config.yaml
n_layer: 8
d_model: 192
n_head: 12
n_kv_head: 4
head_dim: 32
d_mlp: 768
vocab_size: 8192
activation: "swiglu"
norm: "layernorm"
norm_place: "pre"
norm_eps: 1e-06
positions: "rope"
rope_base: 76200.0
rope_fraction: 1.0
qk_norm: false
attn_scale: 0.177
bias: "none"
tie_embeddings: false
parallel_block: false
init: "orth"
init_std_qkv: 0.0361
init_std_o: 0.00638
init_std_up: 0.0361
init_std_down: 0.00451
optimizer: "soap_variant"
lr: 0.00784
beta1: 0.95
beta2: 0.95
weight_decay: 0.068
lr_head: 0.0401
grad_clip: 1.0
warmup_steps: 200
schedule: "wsd"
decay_fraction: 0.589
decay_shape: "pow"
final_lr_fraction: 0.0
batch_tokens: 32768
seq_len: 512
doc_mask: true
train_tokens: 162300000
steps: 4954
dataset: "wikipedia_en"
Each number is 128 + 24 x the weight over its row's rms, rounded and kept within 0 to 255. Layers, rows and columns count from 0. Numbers have three digits each. The size before them is the row's rms in percent of the matrix's.

# v: layer 3 attention value, 128x192, rms 0.212, rows 37-54, columns 0-191
# o: layer 3 attention output (transposed), 384x192, rms 0.23, rows 101-118,133-150,165-182, columns 0-191
v37 098:086119120128104138130116153147141126123124138117154143156089116108147155135160113110162106160189145153164107176125144129111118091123121115105107143149110091136124143126133123152164117184091155143135170115141108133136161104116104143141157115092118120118088137100142196145140165199098106102123134125123141137113094146166127136116074110150131146155120136131157153132142121105109099154139133151130138134093143151157145117124089122094134135081150099140123125099104131182115118133112123082143135132146149137170158068104138100121158131180135126160126171117094156161106117118104102120
o101 103:131154142133055114099159135114170105165170175134110110139135178151143148114130117138152163092146088093161127139122102128156114098085121148117069155094134120096136151155125139175120151098139178109128132126128118164128110137129127119131163132078096073105123132123117136119114148138169121131140104160157117117106167146152153178134135127126125148101126156106139100123106135112157143161141152150164132156146126132130103080133106116125147072124111129083084135128123149110148147097130165147162148115138163082117114145114123154094116128129153141129126107159176146093126125151108123116
o133 114:099139118136161095097173120105110080157082099125121132107130124155116124162134113119079131118158138129118152151125113106123138136121133128158097126116163122138111124157093123118110110128125089171102062134114082100105085156062127116200134138122158137104155096153123141096155162121131147164109137122109142131132145154064165134126115154115123138100114134146108120125153120135123178078143106126152114128148111116168081143166122114137107131151125113127138174141122144133127148148164106098108137100143103152115120090153093178175135094137096129135143139149096136123144124144155148112
o165 089:105091112106162154139125134119127193077127117137135112115094164123123121129085120144149144113119149142108089154137127123103131158162148093123143146134118126155155174124091138118188108161140115098128135134178145090164128078079129132077126120145113177142166120093122107141103168068149144099161085101157120145114078115142143098150125140139108118159164096104119150116155135129146142131114120102140136094119178119103146164150139136127116143140149136117118142130109112152137098113122145130103135067153099149147107109103139116136138156102126132139128130094091120132117096098155168137
v38 099:144130148118137167169128140110134159152118115141135095165169145113118108110162135154103099144126115133094102097116126117185169102142086055168128080108159164111145125119105096134150120162146155168136129094139148121139137118136172079142099115108134147149102148109141084126125148166123212151099099090126094129087119122088144149135096103155155119136135148157138139083111094137126122156132155107137128140131129141180112137105125101162133138161142122172114132135154126106118100110134148138108151144145121144103058141111131129130146119117142138112117134133118172116121126122147130096
o102 106:164151118097111142129098101166152094137135123120133092160109134139174126097109147128148127121090125146088085119123133147094085118127116144118124117134176101143094112156178123117158126151143120143122121099156107161136128106178097131131117121163118062116127133124156138129155095110136126114112156126114125134120155106137136142108116117118110110135151139165103141085125139154127059158172096121129139138166166124174122155142135189114092121167132175156117138121140156098131097184137126125133093120114106148140142151183106132140155138146153139162130160122155100160095110096132112087
o134 095:103139135155146094106140171163109190111075132137120158112125104134131112148128125131132145131111141117141144154175152114108114122119099144155095141102121177132108135118088130129166068128140140096122108125105149105120130106097119132094114106102106186120130131093130106109185145131117091098133165109114112126145118143111100099130145137120107099082114140111178090157142147160099121121096064108108078152118088116124146120118137115147141113077119118096122122149115136161072133121106110134144106134125163121147160125093134119126142137167141144103136092082151113139149141107073138159
o166 101:064114133131134123142098116082159104136165155131133157109126080090163092100116132160122096144130117150118149105127125148130139105132122116106140133150092105133150111140154102095110116096110173135091135170112112122119108089128128140131149128087110100122138141154134135119105102112139138135102108137181152120155160107124180140154143120163146141173146091086144128128144089085159179103145130132143130123134141131131137144137161137123135153117097126101185149117129152097132101087207153119096115139125101133122152123045114121143109165095147115149094133162138102110149124137126136143
v39 095:164121143098175148115137078127143104187123158085139165074118167154099092122128110160103161127108117128148126093107157111125137157114128155143122118160130138174122160132148149127132188135135117119137161104135162118091154162175167109088120127103166107099145110140114097149110096099119121121153108110141126098152120168121071107121120107140119162086095130153115094130126137087130170101155125146128094124132134110124137164120096139111066098151131135141113135116106090137109098100118111152133131132128137120128095160142120143156135109154105147121115135099123166103085104149148141103
o103 102:144140162106132101154088120119129154129126127099111129112093153142124101115165129152108114098134176104123138099149135154124128125115114124124149128154114113078092138147108180122115175136072124113127129098137114112109173089153129110104118113124151132137121095160134097170134116111105103135079096173142113105115147123119146158132113108171098184129073124163102140086095157130131096154132140144134087104141124105135128112083143103122148103116141119113149122169117160144127113137128125166120127139075138094145097129105117106082125085101103133080082110081126128122131130123155150071
o135 096:110150123116108150164119164152111120102120103158173137183117135122144126095139113098123115131098098128127126109129140130119120154110104128140127135161141119125131113107127132115137115088126093125107172091154123123132101114100127123110136136133142139162105140102054155140128137106098111079135104120106147105170090171125113122161136121106154087159154137111117132105125118155053095177098147068160145111098146119132117116098144145106131166113162156123132149156122115078138157133108107146200133118096122130104135092124120152086152132151139156119193131110116127074114118143119122105
o167 100:159113104148128090092151144136138126127147121121122101125167152109135161104140141133149108125091128128120155194133087130166141097142115144114131122078128138185132130130123110140106143150157140152133128148126142166140130104121065157140113123138062118106109119139175141114130096152182097184112178114145078140107137099165115078132128152125147092105159086092130121182141122126127120145142153120104154149117144128099101119111077121114152125120102174139146097101120100116127138143105144093110127152126098134119134143164127112111169141116115126112127111173121120167161158124148130164
v40 090:111126136152141151076139139113137170166145155136075097117125165125120135158112108144105135136125129164150150098120140099174143116127136110135152100110127090079109135119116124126051118144141138113112112163145137161124082110114113134154129105124195161125141146132150143104110130147151178152125138177092140132104139150087093127136141135150144135096136127161116105097117163142140135097121110125118096144124151119116126124146124133060109101111195128172131140109130063128129146085124118151181154177108109104134092139117154134124117138100123140143140140122134146131140118070150124142
o104 100:145108118112116161071146089132103123104094115131116145146135103098123122095103077151101107143083133081123153159146151098132137125141068127132113161091112125135132122152109149138112113132162161139136130177160140169121119136107130150187129144144126120128118169113138123160142154178164142110201107168137123129145117151152129108130139141112113120096109132134133122124143143131135108079192127077153130152136119103126116146084133089103154155130160111141122171100124110119135161108087192136160142123143160126132139074140145110127163130152130118151141108143104118110130146160132101126
o136 103:132110102067106107173086137103121089144128161115111136154161091111136096153095156142171161105159094135161111079127142123137110161135196094118126151132147134129138136123149093122131130138096100113102140101151100111161112129131144091091109136107117168134137065098142126115121151129119128100130146134132154132129091105135152100151106153138128080158125118115193119110148105115140153167115100138127135132110157149107148129134118169194097141135134155108122131118134160089141120122115127143112107127145137100132145141155151090126092176137164179118123152131147135113103142145136141083
o168 104:087173150140090129166125153166139098140132122109151117120096187113077130077129153132111132130133140136094124138123147115096121124117103155102139117138148170132142129074142104130183124119139107113123118098131164125088138104090113159104159128118122140118100143176097131133121111111105110135096142103117141130103116129111114138137145048138122122151177118079100149156168095139098128107117147117130135088114138114136149121135071143106124133130117124115130114139153142158077117122186122106152119167121092151098126115143119151151142103104086131132154126121134131159121115100130189183
v41 096:090124172162119102132153162162141107153146133166105119150133093116139151111146084119182119139128141111157138169133106159142125148123174147125080121166109126104156129161091151140141120119118125137155088137124107118136092114157126126117197147109130083153096119153141088108137119134114094141116123097119128139145118140124146105134099136147124138159136152152119131135130151139146170160107148135101150125147135146121129080127156159131164114136167136081123145132101106107134101120145133195101097108167090078106131124134106078109140155103121112173119146113100150110153138146077092171
o105 101:137130146108163107126118132159128151143145185138128143156077119122122166168128145093134104191158153145121149142139132121124132130134088123138123121095133114132099127128170139148094113130102110118136134129094069131103128162141113112124164175133139121139123135114152122093088105133091122144118165091124129121154152154141064123104102108116114142122107138129135145133144193108134124144112124154080128142129102132082080144147139162092123072153113074151139127160104112131114128123097101117126162138108149117084125104103115113179112127130134104152090109097162092161084094119127157105
o137 102:121109107087130125099157127111119167107138132125148130117148147105116096098079170148121158122128102106151101137098160104147107059141119126103107130143177103179121127098145128097075114108133129103063119145149149086157148171176145091142126073122090116130151136082102098144140137130169174132179105129128120122155140106143163152090125167141148125110101121097139140127124112134143098083108125130147144084149130122159146139141110120156126128140111093135127111097137143129150135133110188098087129161116149132140117134119124153102122153102146172135125129140130115139119177129124107130
o169 096:144099113141117136128139117097178131095147106129104129102174124132119131147118157141101149101140092131084150135066093150125142159138158134109150103131074159067100136095097151159135135090102151111159134132114151048106126131170132171153113163093144107118182096141103146063136104127108121137139119135132128146147087143141118102104115094113138127145110109114101147118129082153119146132148110085115127153083139151129173146130149078178093137153115112131099147135157128162107152125118125109117123103142126114112125110123141100128155115131116125140116182126126119136144131142125101157
v42 098:123128112073173139165117108105094103129130126132104136107152155135120145115115107108153131160111111144118132152123134122090121147150130066117128123117116097129081133143112134162142140144112101178110068178080148135107087073154167104121150174090159117103149147109136158107129112142133119185141127102159129127126145143147131148131127114089132167126145154181090169143100151139117148120120174145107122163117146115173151142090137146144129097182147126146096100114120098110159175106133136143165125137125130134089128118117152157142117144135107139135114144172105126100161110116124107116
o106 102:143117106140120108121152115122128188103112145126143120136106110122123164134144132123109136152137129129151111108094147094131108128121130142118129107157149125141141131114109105189157157089123121181106142141105102135118132112114123155102113094167146127105185163119147141150122123062094106086117137133123108110099099122111168141166154140120087092110099126156150082100143113181146109125154078074136141110115145113135138133115108115139119099162109080094101135145128140078126159150109094146130157120119147202181168112127155126091112134144138144143163096121133132108149120130143154166
o138 101:126123170112094138126103118106154148128166126109124166126093101120125109136114164112129129099088171109143118138124102155127108116092148122121173111132135190133180154129148144088111156117104114091126140129202140088131189169134136093102110144169128124193104152140139126160126125122132132101156087127112155166154138145149122148144127145136155118128096091147124146105140153128161141103140084123123153087137098160121132111156135133138128172107161092134148098151113148110102113090162135109105162161115141112110115085144118118132166114093178115109103097112140116147132133122126119117
o170 102:110124076142102160111115140120079153126131132134096101125170138138123162105093080141163068152119127109153150139112082138147151102142130102105115141073095163104114151149117135136093121178150137136117116123119172147139104091105099115158119142080105137127084094127094127097092105138131149148091121130075126101144114151107119123132129098151139155097142144108161156145141113122151128122154134131152141177134102136121127107108112077157143140139165181126121140148146097121162124105131105140116086117181117121069146132098137096117123103132118100134139157092128135139125136158121117171
v43 089:152138140096098141093141150131116180113113093118068079117140158100173114174145104133087117165096114131116142139145119121080156080106125121134133159131126109141154164098146109135114145102115114134159152102071137153144119141137137164110091151161075114134141098147118094093139128078123138166151107139145111185138115163115129115130172111119107146150158127143099110119115144109113164136152126146162125159165122104121125096069142146142121111094150146154180118125159150117148109114129114128118090087144147141143144123120108096142153131102101152150095133108135148096126134126134151110
o107 097:125133121126111161136162082102151192083167135140108112108109093112115108142179154137135114092141148170122133133075129117104115102167153139109127135176136116096141086150137136122096118158118119077150126132159141165105143142120124164162126142160105160114114170124117141165143118152124142101124099151155137130116127142098158125123148127099101124156095117118102142153133101159133138177102090100096158135130131181126100115096113129119102119080085162164123139162128113156165129151103108127138118102128165097122073140147121129143117114137107161138095102121141096110097141150143085135
o139 098:121132101121122126153116127118147154175117160167134148119107093156094155081093141116129132116099136107147093139157091133114146163122140126173149127137144115104128116168116134099175088160148121102140104105109140107147064176179113117133110133093140132108125140124123151167124114116144105094131152132109101151147118141143126084092102048116118133115112147156153149129108134137124108121113126123137135130110179150124141123185134171121174118129130127082134125123100112156126121151141123122173149108132141157096124151143154141166136068121117071160144135130104119111115138170083157143
o171 097:169108127115157140152116121138106035122134127121143161088156138111132127144117144136106169181114118106118155113137113141153161134106085170097098122148125145140107172099144111122141155099170146113119109154088135104062114125125127070114136116138162111154147088153141114133140156124165143146142124099104135098186135140136130132098098153137147181178145176143095111085125124151109128128140173140133083137130123119155156136138108132154115136134157124131136145122123129099125122137130107105100130149113105170140122136101121135107113147171116114142157128118125154163108129060135151137
v44 097:106147164171139122147093144146126104177115129157116086124119179142128108122097132107105104089154105128104098118155091111144125120149148140129111136128137110154108123128125145161131095119131171082133106115145151126103149133145186139151153106126111127101169105117087133092147140119185091120126130144140092140128122205128111125105089104125139113138146165121103171091046121148092137127120122130143117071123110147132149154123125158120131126166139151119137120129109145166068133129124142143095149120139104167094123110146139112126135135094114102176136149122131151123144126109111121069
o108 091:139099168114099136128138096132152156112158141142136186118123161141117145126138163135118122116172096129151108116136069099178129143137117166173131124118117175140177149131151133123131131144182147118102144099147153149114182148076145146186150145084114123143139172113065125133142163126117129113104142102180143125120128111146127160079127125148100139101081156123151124094129120155152151148078166120128122144100111118164109167139140146122129150134118146112102092123098122130122082145129132122132111122175160134134126127089158169121154120131130103138114169137125136139126154137142128159
o140 092:138161115136105143156142150114097150114133100121092150121124132151111153112133101136164106124085119137123122164125186120121108127114113126110150121128119128113138158104091128153133115159123124148189122184150103148166087165112084144115171137148165134140153146143179145114139147111103130117117135164113129130126103151091124096149145150148134123123156163197146099172202123111148135132174097079131162116142149163120097133109126134126113119117124102121142149129176125153137136122180120146154111118110160117138150122142099130145094121196155136132159086105119116126092143148098130122
o172 107:150147132157134138088100135128170119129155120110116113167136076088145102101068104144094133141161174166145150119132103167123159141162135089140151126132127117120108132111102105133152152123124136090102101117134166102119124130080108114133115134126089133135118148116153114142126114152135127182140113099081124139144161141169148165135169163128176132079127108086080141143095138116109151095170123124099142130137110142097148119125132144102167167133113142117113085135109157117090129107129095118137129128123085103156124113146131117093149122105097144088156175165138079116135131122117124084
v45 095:130110125144126125094081134159144073172160137106117123096151088126116104147104098131102136166155146085118121142103132126137138130142087146101140143096099081142154099121112110129159153104132116158136111126121135091105139096099132117125096164140152129104116120142143127161132116083106122100131128092146121146145134101137139113130134145148167125123098166132131102124123092133109117064112140211154096179129083116135091102171125144142117159164159148146086150099118091129134130131110124090149144116093118128169132126122131137166087175106149135185119153123120118136138089152139136124
o109 103:124121158125119129116104126134161134143129117125136148168124137117139130118102132144179137117116165095109144133124095128114151142113109161108136132152190121122125101112150107084134125110097145170139152137123131123151170128120106129129072136186145117125127133138151160140122104074166089126057152128133067144164134113112173109129102113146146129173133132122115099089127160122135113168113123123136138180127111158172147140128117089133143127141136142111124114178106152115142158177135137076111131108076114103099137144118152160116129066125158114142118112142115080114091113098125083141
o141 098:144113134109177146170158114166165155078146113154111120123137107160133099171202103142112140114145129129117114144128111102160115083139173128096099076119074169128113120125126136150117165140106148112161144072168175121079146114169154108134111145136106170153117128076120151141141167173096134138108124186106134125119102119140147142114096160140119132114146112155155129103111132131151161136152161101135116098114141110118117162102165109110117140120150128095123114176135139122151129102095144139126154141120129150149116102129127163108160138105129132103109115152130156143122131135171139139
o173 100:124125121125139132121145127091059169128093149117168169118112119129146133154140143124123136132103135175192151121137116165103133145118090067119135128132108142130153180115128141190140126139126106094109149106132125138168150172078091135091124148105119167111106134156152086115165112161125126123138108119070134098123138129115096121115114114105133125156114100138097135126132120097089104163094119105108119139108148106119150091126124137162130113102166110167105138130139126132085162101151148146123080098132132099093142139167132084171124126143147127113143102092135092106138137140095155112
v46 093:124145117143161140123142097149147146108125121124134102102122147111163064151128111111111113127133123160117109113128133082060102114121164087071147128142108147169096149125124174099105116157169142145159162084146136139155108148120094160116127134128164127098153143145133133101155065101129182139143160150121115167108132149126116143132076125155128103123119102115122082124110113137121158159142132124139113129119128153106149098179127113100114129127123119149081093123163126099082083131150128104130116100102108159129107133143150086171123093128141080126114145121128111158085148128125139159
o110 102:122176136144138111155122106113137107130110146130160130109120109147176112141122124124128166153105084127099143094147113191083167130166111140101094106118125096170072128125158139131128091081143165147132167106119126116098142074084185157137145100127111112110166114144138152113163107188101172099133137121123100118164147114149165124088129090106128107118126141121146126151111117125118151115126158114136101131122164103159140132150130132127147130114112162162124124085108133105167154138115158118137129125139092113105134144109127172147154102098113125170141082156127099153133153104136159126
o142 089:119156154100149115062132113110137101172135103155158103139104105141092132134123154115094095138087138099105122100128150126156151165122185131200120156160146126108132132152159117128147116092110105153108123109102141150112081092101146130120163102146126148069099136162137093111128131148158151123090113137157120115139140135143117148126162101132129153201133132158153097116129126142084104118112133129142140150125160085170112122137109135133161118137137127115174176122119071141112149121154128134129155098175127129122157143103092146141135086120110123117120099108153106084131123125121120114
o174 094:140111081135139106141117181174131171104112105100128140147122136142067113150127106130161152102154112135091148135147100102105174150110099136089134151115140125120107140096105105101132202179111124138115091144135128140130151110161089139094121128082174121165091119133134144136106127113118107128141139110071150110145116127163152115136133124143135132127138150077093115193140150119151110127145146122110149123098092154135111092118142123109155145126119118112154123180100116134105111152129130106139106179062095158124124107144150113122176160156118118112133111118139136164133125112111156139
v47 099:087155162095120142068125137100111104132104154136125123143167157114164133149151126155121095149074111115149109134094137146100096117130076129124147092137132139138102131155103158144086109105105146139165108116132153125117136133133124133147098138093153124097109099130133127149119102119152182105128130121150133082148161120158128124060128126098089129086138114105166103134133171142120116123132134109135106142120127082105175118109181138142148158137174134128134162105191123153089125074134128124188128121110090137111164114124135158134125136129149164163098146145142144143129120110143150157
o111 114:104134095104098088120113169148129149167132159110116133123106184116104149074122090116140081122111136134176105094122127162141120118135124108146152092145145147120137122085118137146146142139136167141094126156147129119115088117114150103099126114109123119127139102150061113116107158144119146124136121159116104150147140088099120125140159105090134163063120149086119158106125148119120126086135127113155149154146122165096121165146121130115120129181155128130114130121139133102171144126181141091162149092152136127097148115138109150103116074168105131146126188123094153097144120147111143154
o143 092:125131105117120149170119135128150100119142089136126101176073123118129099106157153140150129087128149104150128092125127139133138108121150132096117184094128106103124155167114095112145123096166135088141138093186129120143126122196120110116150124179117136166119117121122127167131142088070105150128121089119115146094132155111141135152129113167141133132153125160111095130095109116160147154118106153109174105159138128136107132132089087177149133120120143082133100124102139123114167123117088137105148121138114094110114131100128114186146121140156114098125084118126134102159142128157072128
o175 104:160171123131129158125104083124132073134113041126149141082145115118131140178157164137104177145127118161135157150109116132131155164118092146140178106094097135106117123145128107125141161158138090130181079164113109174106109141156122151140111169146137176141100188125110128125133143137150139126129110140151155100105083174117149107120101144111117122135108146106133145142117155105137136142147129131149117137098185107111147128140108156133129133101124131124098137094114137130108105182132148162132084131136079143131098123139123119122141172117141104135124131093108114114120109115152125094
v48 094:103148133086145172166145085114154082107107154111145089136162113124125113166113132131151054118147107086154146110157104091125175150183105169087118106121169134086113146120143137168102114124172135101179146142142148108124140108133152106144127141122113150140136144085144125138125166142116136122101103108111114108143122088113129124109141154137167140175137117098114135131108118136151115089125095127139103083111117143099143126149150122130115086129103114107119076144118108163160170131100152134120163121106117178119106132123090139138133118110108136121076152086140144099148141124132147124
o112 093:071100106103143130116116159142094130135092123106118141113155169146124142155125155166098170135153137126086072100108150128147107118099177128125111124089124116116171126150177114118137125092115103113097171160078124110152156106091132110100158133120116150104141112139112121148100129153121137131135119166128105147156105089113105112184122186121143127136115081136143128129150107074138075121152129151121123136110134084148153131149114165096158103120083128143146131152120129123164156112125153131130146135106131127098155099144162144142143199090136116115155169137131127121113145124143112149
o144 083:102136125184140092117159111155114138126153093128071178131109149127161121099166147083118126104118109154135150138153136139109136136149114152145127161175107124162121127131087182118115114132117143116115102191108108127136087136169107156135122121145118077134155117104142159113155146109167105104136126109092138147136111105173150132130099090158101158116135134160169084099166107148088137144173104118158142141156107104106132122108132130137143134131106126159115111123135099130096099090092130108142093132119147084147144136124135125129160115132142133152065118144140167144154165129101100161
o176 111:178135179098092126102110151129136129109133168097174139103137074120134132099121126092126132115109140141120140168129138165172158105096087107138146093116148148127145118156162167120174090143160131136157136105134125146140153139076119136101124136117139108202127139193120121096118116158120090158119109128163148112123155160108123087098131163099154101103117151120124112170123136190136156138069120122105136139134141126136120147098117092131106154116149128125127147123166135093136104116148114165132096108087110126102134126095110120118137095135120125126118157131085089125115126117134168129
v49 094:109121104154106122156109105146129131134149134140106170127159115129129110127150123142144130181096131096137089119158106137086106129149105126101102138117165140106126137143139110140183182083109130100148107085096099116137105094191133103110106123105141121110115113101126110125131141092140122108140108106158126133156136142102135108107106105148100165105159126103138160183100141133116076136123075146108105129130113119095135126140125126153147101112135090153123133127127159120133139087146086160157085145125118078115144152175164106128168155115072102123146087125084100135106175142103130146
o113 113:116164148083147141138137133202148115090113143168131122105138122135090114142147142128125146134154173133132108094131155143125103182157139119124144068122114138091140152112115127123142147139146124164110112082125144141139113144112138142102145089136124150156127070136161136152171143114112148118119128134138112139097094070110122099127156125116082118133152125149089150105129172129095133136199165122124131128140134143169114148092119117099114112133170100142120160115131113153117165121162171125095165151119099126128119099123151127090134076158090105126142147145134125087126075102140132151
o145 091:148115181119161113096180109104127165134123140112129157117136143147146120103131102136117077107130088120143167095150118108131175150103125119174107116125131142167091111106139133115089089154155133166117119161169153139101103094159126157160165133092118133129123139100094192081119117122148173116149156152077106117152101162156122112131114143118149152087094150093151113155156080147155154114137138133177091127132148115135157130145124095109112136139111143083131110111123118135122106094127186153114113150126140171142115140130125140122100129116147125149134129110101128155120106109142146173
o177 102:126131088148099098115099102090122118198123084125109101149131150103140153183097156135133142134121126124127147142075120156138143084129159180111111131119084141112131125177093119118133151092125125098127151145121155127123147159128124081153104135150163117122132141155157101181096177151164117132181102122122153111158166115107110151137156117135139156125123135118124125101113165145173159154098098118147125144097151158099104127170101130165129146188102157102126106127153166122142132116103080089128117101099136131126111126122130119144097115152151124143122133118116088129114140119096134099
v50 085:146127115113107120116127131147102138110148155102143143152129157127094119096134153159149099139122102134114133115124112149123079111169128143145162128118069145115125090128143146131113118146134118128150112106105120105141136124137156110106142106148095126113135165130105132156134126086150183134091085140115123141159114114117111158170096167165073117137150129133132105135178143128109161141087124152130159104148118153112136149160099123112098125064179078092158110119132114131111092114153149148150119163116157086068171148159163164098117124129136105086102142131136156132138186104144137160
o114 093:128152088096139114153153108177139149115118116100139153111138096126122104152114139149138156124106073099131144135169151127161101140154113124151096108092142111146144119163123138139146126118140136162074121134152124121124116100082130123128097183145131104111078128140092117106145132135159140173129147136154151172164115104154082128138108152099138148073153148127149127132121119156124148133118139114138140099108107093112115134125100157133025146175077133135104085137119110153128112141149131151111130137157122074140143104115143115145091138097078128114132100111112114132133159148149164125
o146 106:137073175147155133100119164130157141122120123138157115160131070107163096123158068138127116127133148101154123139170130079119126131115146148150163143141142120096146157125136132129150140130099133141118143132115103115135157121169105127081094128116132110112117129126140124078149139082119142123107130120106066145111120125146122147148120130079092119118095105093134174103104094111129097139125071142135092128123136131137159126118139109134125152115096117129145138126109136080153116159094158097143158114141130238110144133138134128082139171128108146123127166101138119114162116114133093140
o178 098:140139128143109119116143099127115080149111154139092139132142171136150143172113138141118146145092140148099112134119128157105125115156133136110146131141073115096112063139146106161103099110106108140147141130132134124140124130104188150159195109130133125158170138108181083142090129160071100094156155124159155105130122108118151150131137132154177146121160147128121124136157153138124120123134164174152152145141069130154108155127143120133130105127152123173147123099130159132100094109103090155076097128107141091147140125146120124131126123141147143190149141139132137127165104144109143085
v51 100:128156122119126104127133095118120078129142131145108120054109115135136069120157103116145101142153121126130122151081113109115145171087123145147095128159088093123136106138144128159131120135148095165128100150118129157084091126132163099132080107148132153142177092135150132140144130121149099119149094130129099132141134127119153106107170089125165089113150145139139155158155136134132133109147146125101135178138125145195111150116162111141122141137149149137097158140132130096115119115079144133116121134147127096155132128090116160145114136093130113089091132142205079100143127164142113162
o115 103:159132121134088126141140092126141130141121118158107053121117175085139197141088184179160093134160124104104118096139138144132103133111151119069138124157104118117128102134132145080128103104138178132151137146168095164141121109115159120109146127137202116151160089107168142118115123151119115128149154117125111115119146137139116159167139163135131103148134107131158129104144097142150153113167087139158119124124112141152097116119108120161120111095117128128151119120123134155141141122134113126152165112132178134150136138114102139130130197141124157122131076146152170141118109105130130127
o147 100:125158108127138139162141180121107137094109122138163078218134139161092117145140141118111120105090123139170128157161123106139138079154073117131150159182110123163126188100124112166107142154109153127110146123116139149072137120105127102105141109135131135115124159140096116116154123127127148126139126099152151112145091138164163138091141148127124116142150103115125118066112141122131103113136139149163130077103164116081126125129109142107115136100125118138114081119136120121136127126150134159147140104117136177117100125146159090104128132128139121092153137088091151146128156118095083157
o179 102:176124139141141118122147138092101148136189130105139193106127164119155105126139124090109148138124108112163166122153106146142120150136156130117115116054134157107128119172134141168101130140136131077128118129169083161144136150160102125145157175133088107143135155148114114100100103153085162109094128162154122145100154183122137124145112122104121140081096127173125152122158124087150142105142102106116115154138108123119142121106104103123131111126136126112098163138130149110102127132142111097166116106116136176086126158173160115125092111164136130145099144164133125151137141149105148098
v52 096:146149131115166142156153098102100106157122104130129115107139113139119121147141123099133135124156138093132106145075147103145123122114059176149164166181082106099141153158177067161124129128122120128145138122099116095124170136106144175162136105146132113137117141144149131118106145106142141134177169129082158145140128071131141104139155134108146118106126130080114129158130113102126140144207108149112160119102124100104162156108163111170126109120152117141138138114095155168132143120123138120107148169145143130136126129135138090134121162098098160125116095129135089146116126119090108116
o116 094:111151152144139144191123102120160067144130126147129138117148172103135127103113126143107146142162068169094127106145127096105133116097144158122111135129112128140094120088139149089091113132125157115085136129144127119169094116133163090132136115119146133145144121147095120085078152135105160161178109119145148129138084159160158098114093134144167114169148151153102104133111118129092140116127177130133104099140153137109101139144124113167144099142115111168114112106109157129140117096123102130114171112090170080141120134120164108103161174141090111115126173118126146135124122159136140126
o148 103:140102167094118148109125175134126154135142111132102142189159164168123159114129143125116109137103109131148114125127089128123132154145129073116127059119166175110093123116118145119126133143156144085116127082101125166133122172051124098132134155118128149173147137159121131104109126131085096104109116119121107113128087216131093093111119116116087144162109174154108169140125119116110115145112116093141104159144146116120108152136144113104145129146142125110123125154143110157143124132099119141174135132130100141109092128146128128133102091141115133104149146090126134103109177132129140110
o180 098:064109108150101137137177126130072126181133109151133123083138137131124118119131128112136130121164167088143147111094108133128138111109095130142126101142130185111119147145133081145156163118086126146153146138104128149120132169096145115133149124157090136165111110122144126124141109122152126123118177126126111125131142148075121123128140128117116107133161155180114044105117126126128164106077115157149158147138139133155129113133108208165118118115124078091109156142085107151109122112141179130158121100113110118140153092123137122149091114112139119110130113169144134155117102154119129143
v53 094:116149108126139109157110125124127076145099148125123122144146113172121140141126134119122115141105116107139113120102081162139152131143109145130121168147138159092145134136135122084147138126131098148120128110118149126116146147120158134132142104157133126142123099163156138141104133156126146148119168112124138081113096127133079163142100154137136181143116099088120060145111133095143136159145172142161073165135103095168148106157138140071145087094136123112082152095137115087167140206147089135112116146098087134175147181134117116135089153119114106128137150119118115143128118103100122104
o117 095:152153139110134106168124109151133097098127112135087113150116116129116122202133159146136130110131115124151129129154135166131136127146130118175071091073152172130077136111120098150106151119169133132102109095103161051122157104122118132143111126088143134148126136172123136154146091119122119175134103115111121154104142113190110115094136131122124166160125120110089122111105116163130107137121126126157091156130141105142121148133111122147152169119117096076132148167138147131187126129123154174102111103129129151118117161152097146165173140153124160114133145118136161145114114111152110147
o149 099:166112126125109099102146120120143125142123145101135142128137138117128124133124117156126163085138173120125136118096100079107073104091115141106146139101118166145115139138154122115115132128133133138121143150162139089108132122191130127097107117160122126149124135104097097130118109140104124131141146099157116148140145107113156147088074103190098130131132116154130151095144163118141088090092080135124146116113134137106102133150139099154125098125168139118129157133137166160096129080077117170139070164123115117078122081168142121107174120090157093153123130168124147157124116140159172121
o181 097:103074109137132140147146132140139168144096108101141142109136130153117161117126129073091102098127109128115121131158091105120162121072117154092126118150090123124176106123142125161115121132138118124153138132114124168122087153081130143144118097136139149115169082098141123132124096138102162100115137125139099069123126124086146121129109147104109110114132108133147130160140191087124181164114140124108131096123168110146153123126132151090211118123109135162114144077162127125091165089114151126121115154104134181140158121156153110125137104130135124110115153111111131108095144158134143147
v54 090:144150135143106086151126114131122153125097139102105106136150139135106161106132133155116122139149174151154107161106114153092183112117102179113090118094139146096134118119202094150091141087136112172129118125135090132141156106145146157147109111115138130118061102118130127121139125122209133146101119163110116071125130103081116133087142134166142139122157116080123111111103078160133142110162124144151136133139135163126131133147113128115120159134104157115131135099146134142140079136142142124125125116136118159134079132090112144137167111132160176157153167128143113149098127130160131120
o118 104:133138172138118114126109152127149087159123128106120128081122143129114123101095116166118180128152109126132117174121159103131103117095112119124140177111166099127175146147124117130127125115105144172153129170130104147105134148185144166124120124110110127114147137159153167145101159133087119126102127144219138134118120127090114171125153079152153090148151137136147144095111099147088160095112132151111149109150149121155139067120100148157130100173104162149148128085104126124105147126120152127098161144136159096131116149149183153119129119119141137113122149140137119164109109144105118126
o150 091:136162104091122145187146134147146118137100170147134098131129156119178138146094119092138114094128078134108103062093102111098112109102166111126148126129119158128105123140111153159125101138119138135130118078132138154173141079144133112142185119157113149137120135119117091154100143130126136132165134090122164119121085113187137108133144133140123154138118106126122144110164161094149071155089132134080124152113105097109114111145124137125152095109123143123088133170142108145130131106086149132138131141098120091115176137139131145118105177114108141185127127173110119117147117140123147154
o182 092:114093128104104111124134169107138128121108097117147159146132093137114111160122174130090151128112121104123124112160164133137144129141115140156135146128116105104096137104152148135105146119151133059147112156119134112099084170099135096139137155136160121108161148107162096083140078146168103160093103166113120127117122102099148088103110192109147151139123170152139119135144143131181136119130115102134169068125148150108124119119141133137134122134098139133142117131127149131146101086196091145124103193134161136120130142128092072135120119144137136086147140116144147109121158126140163095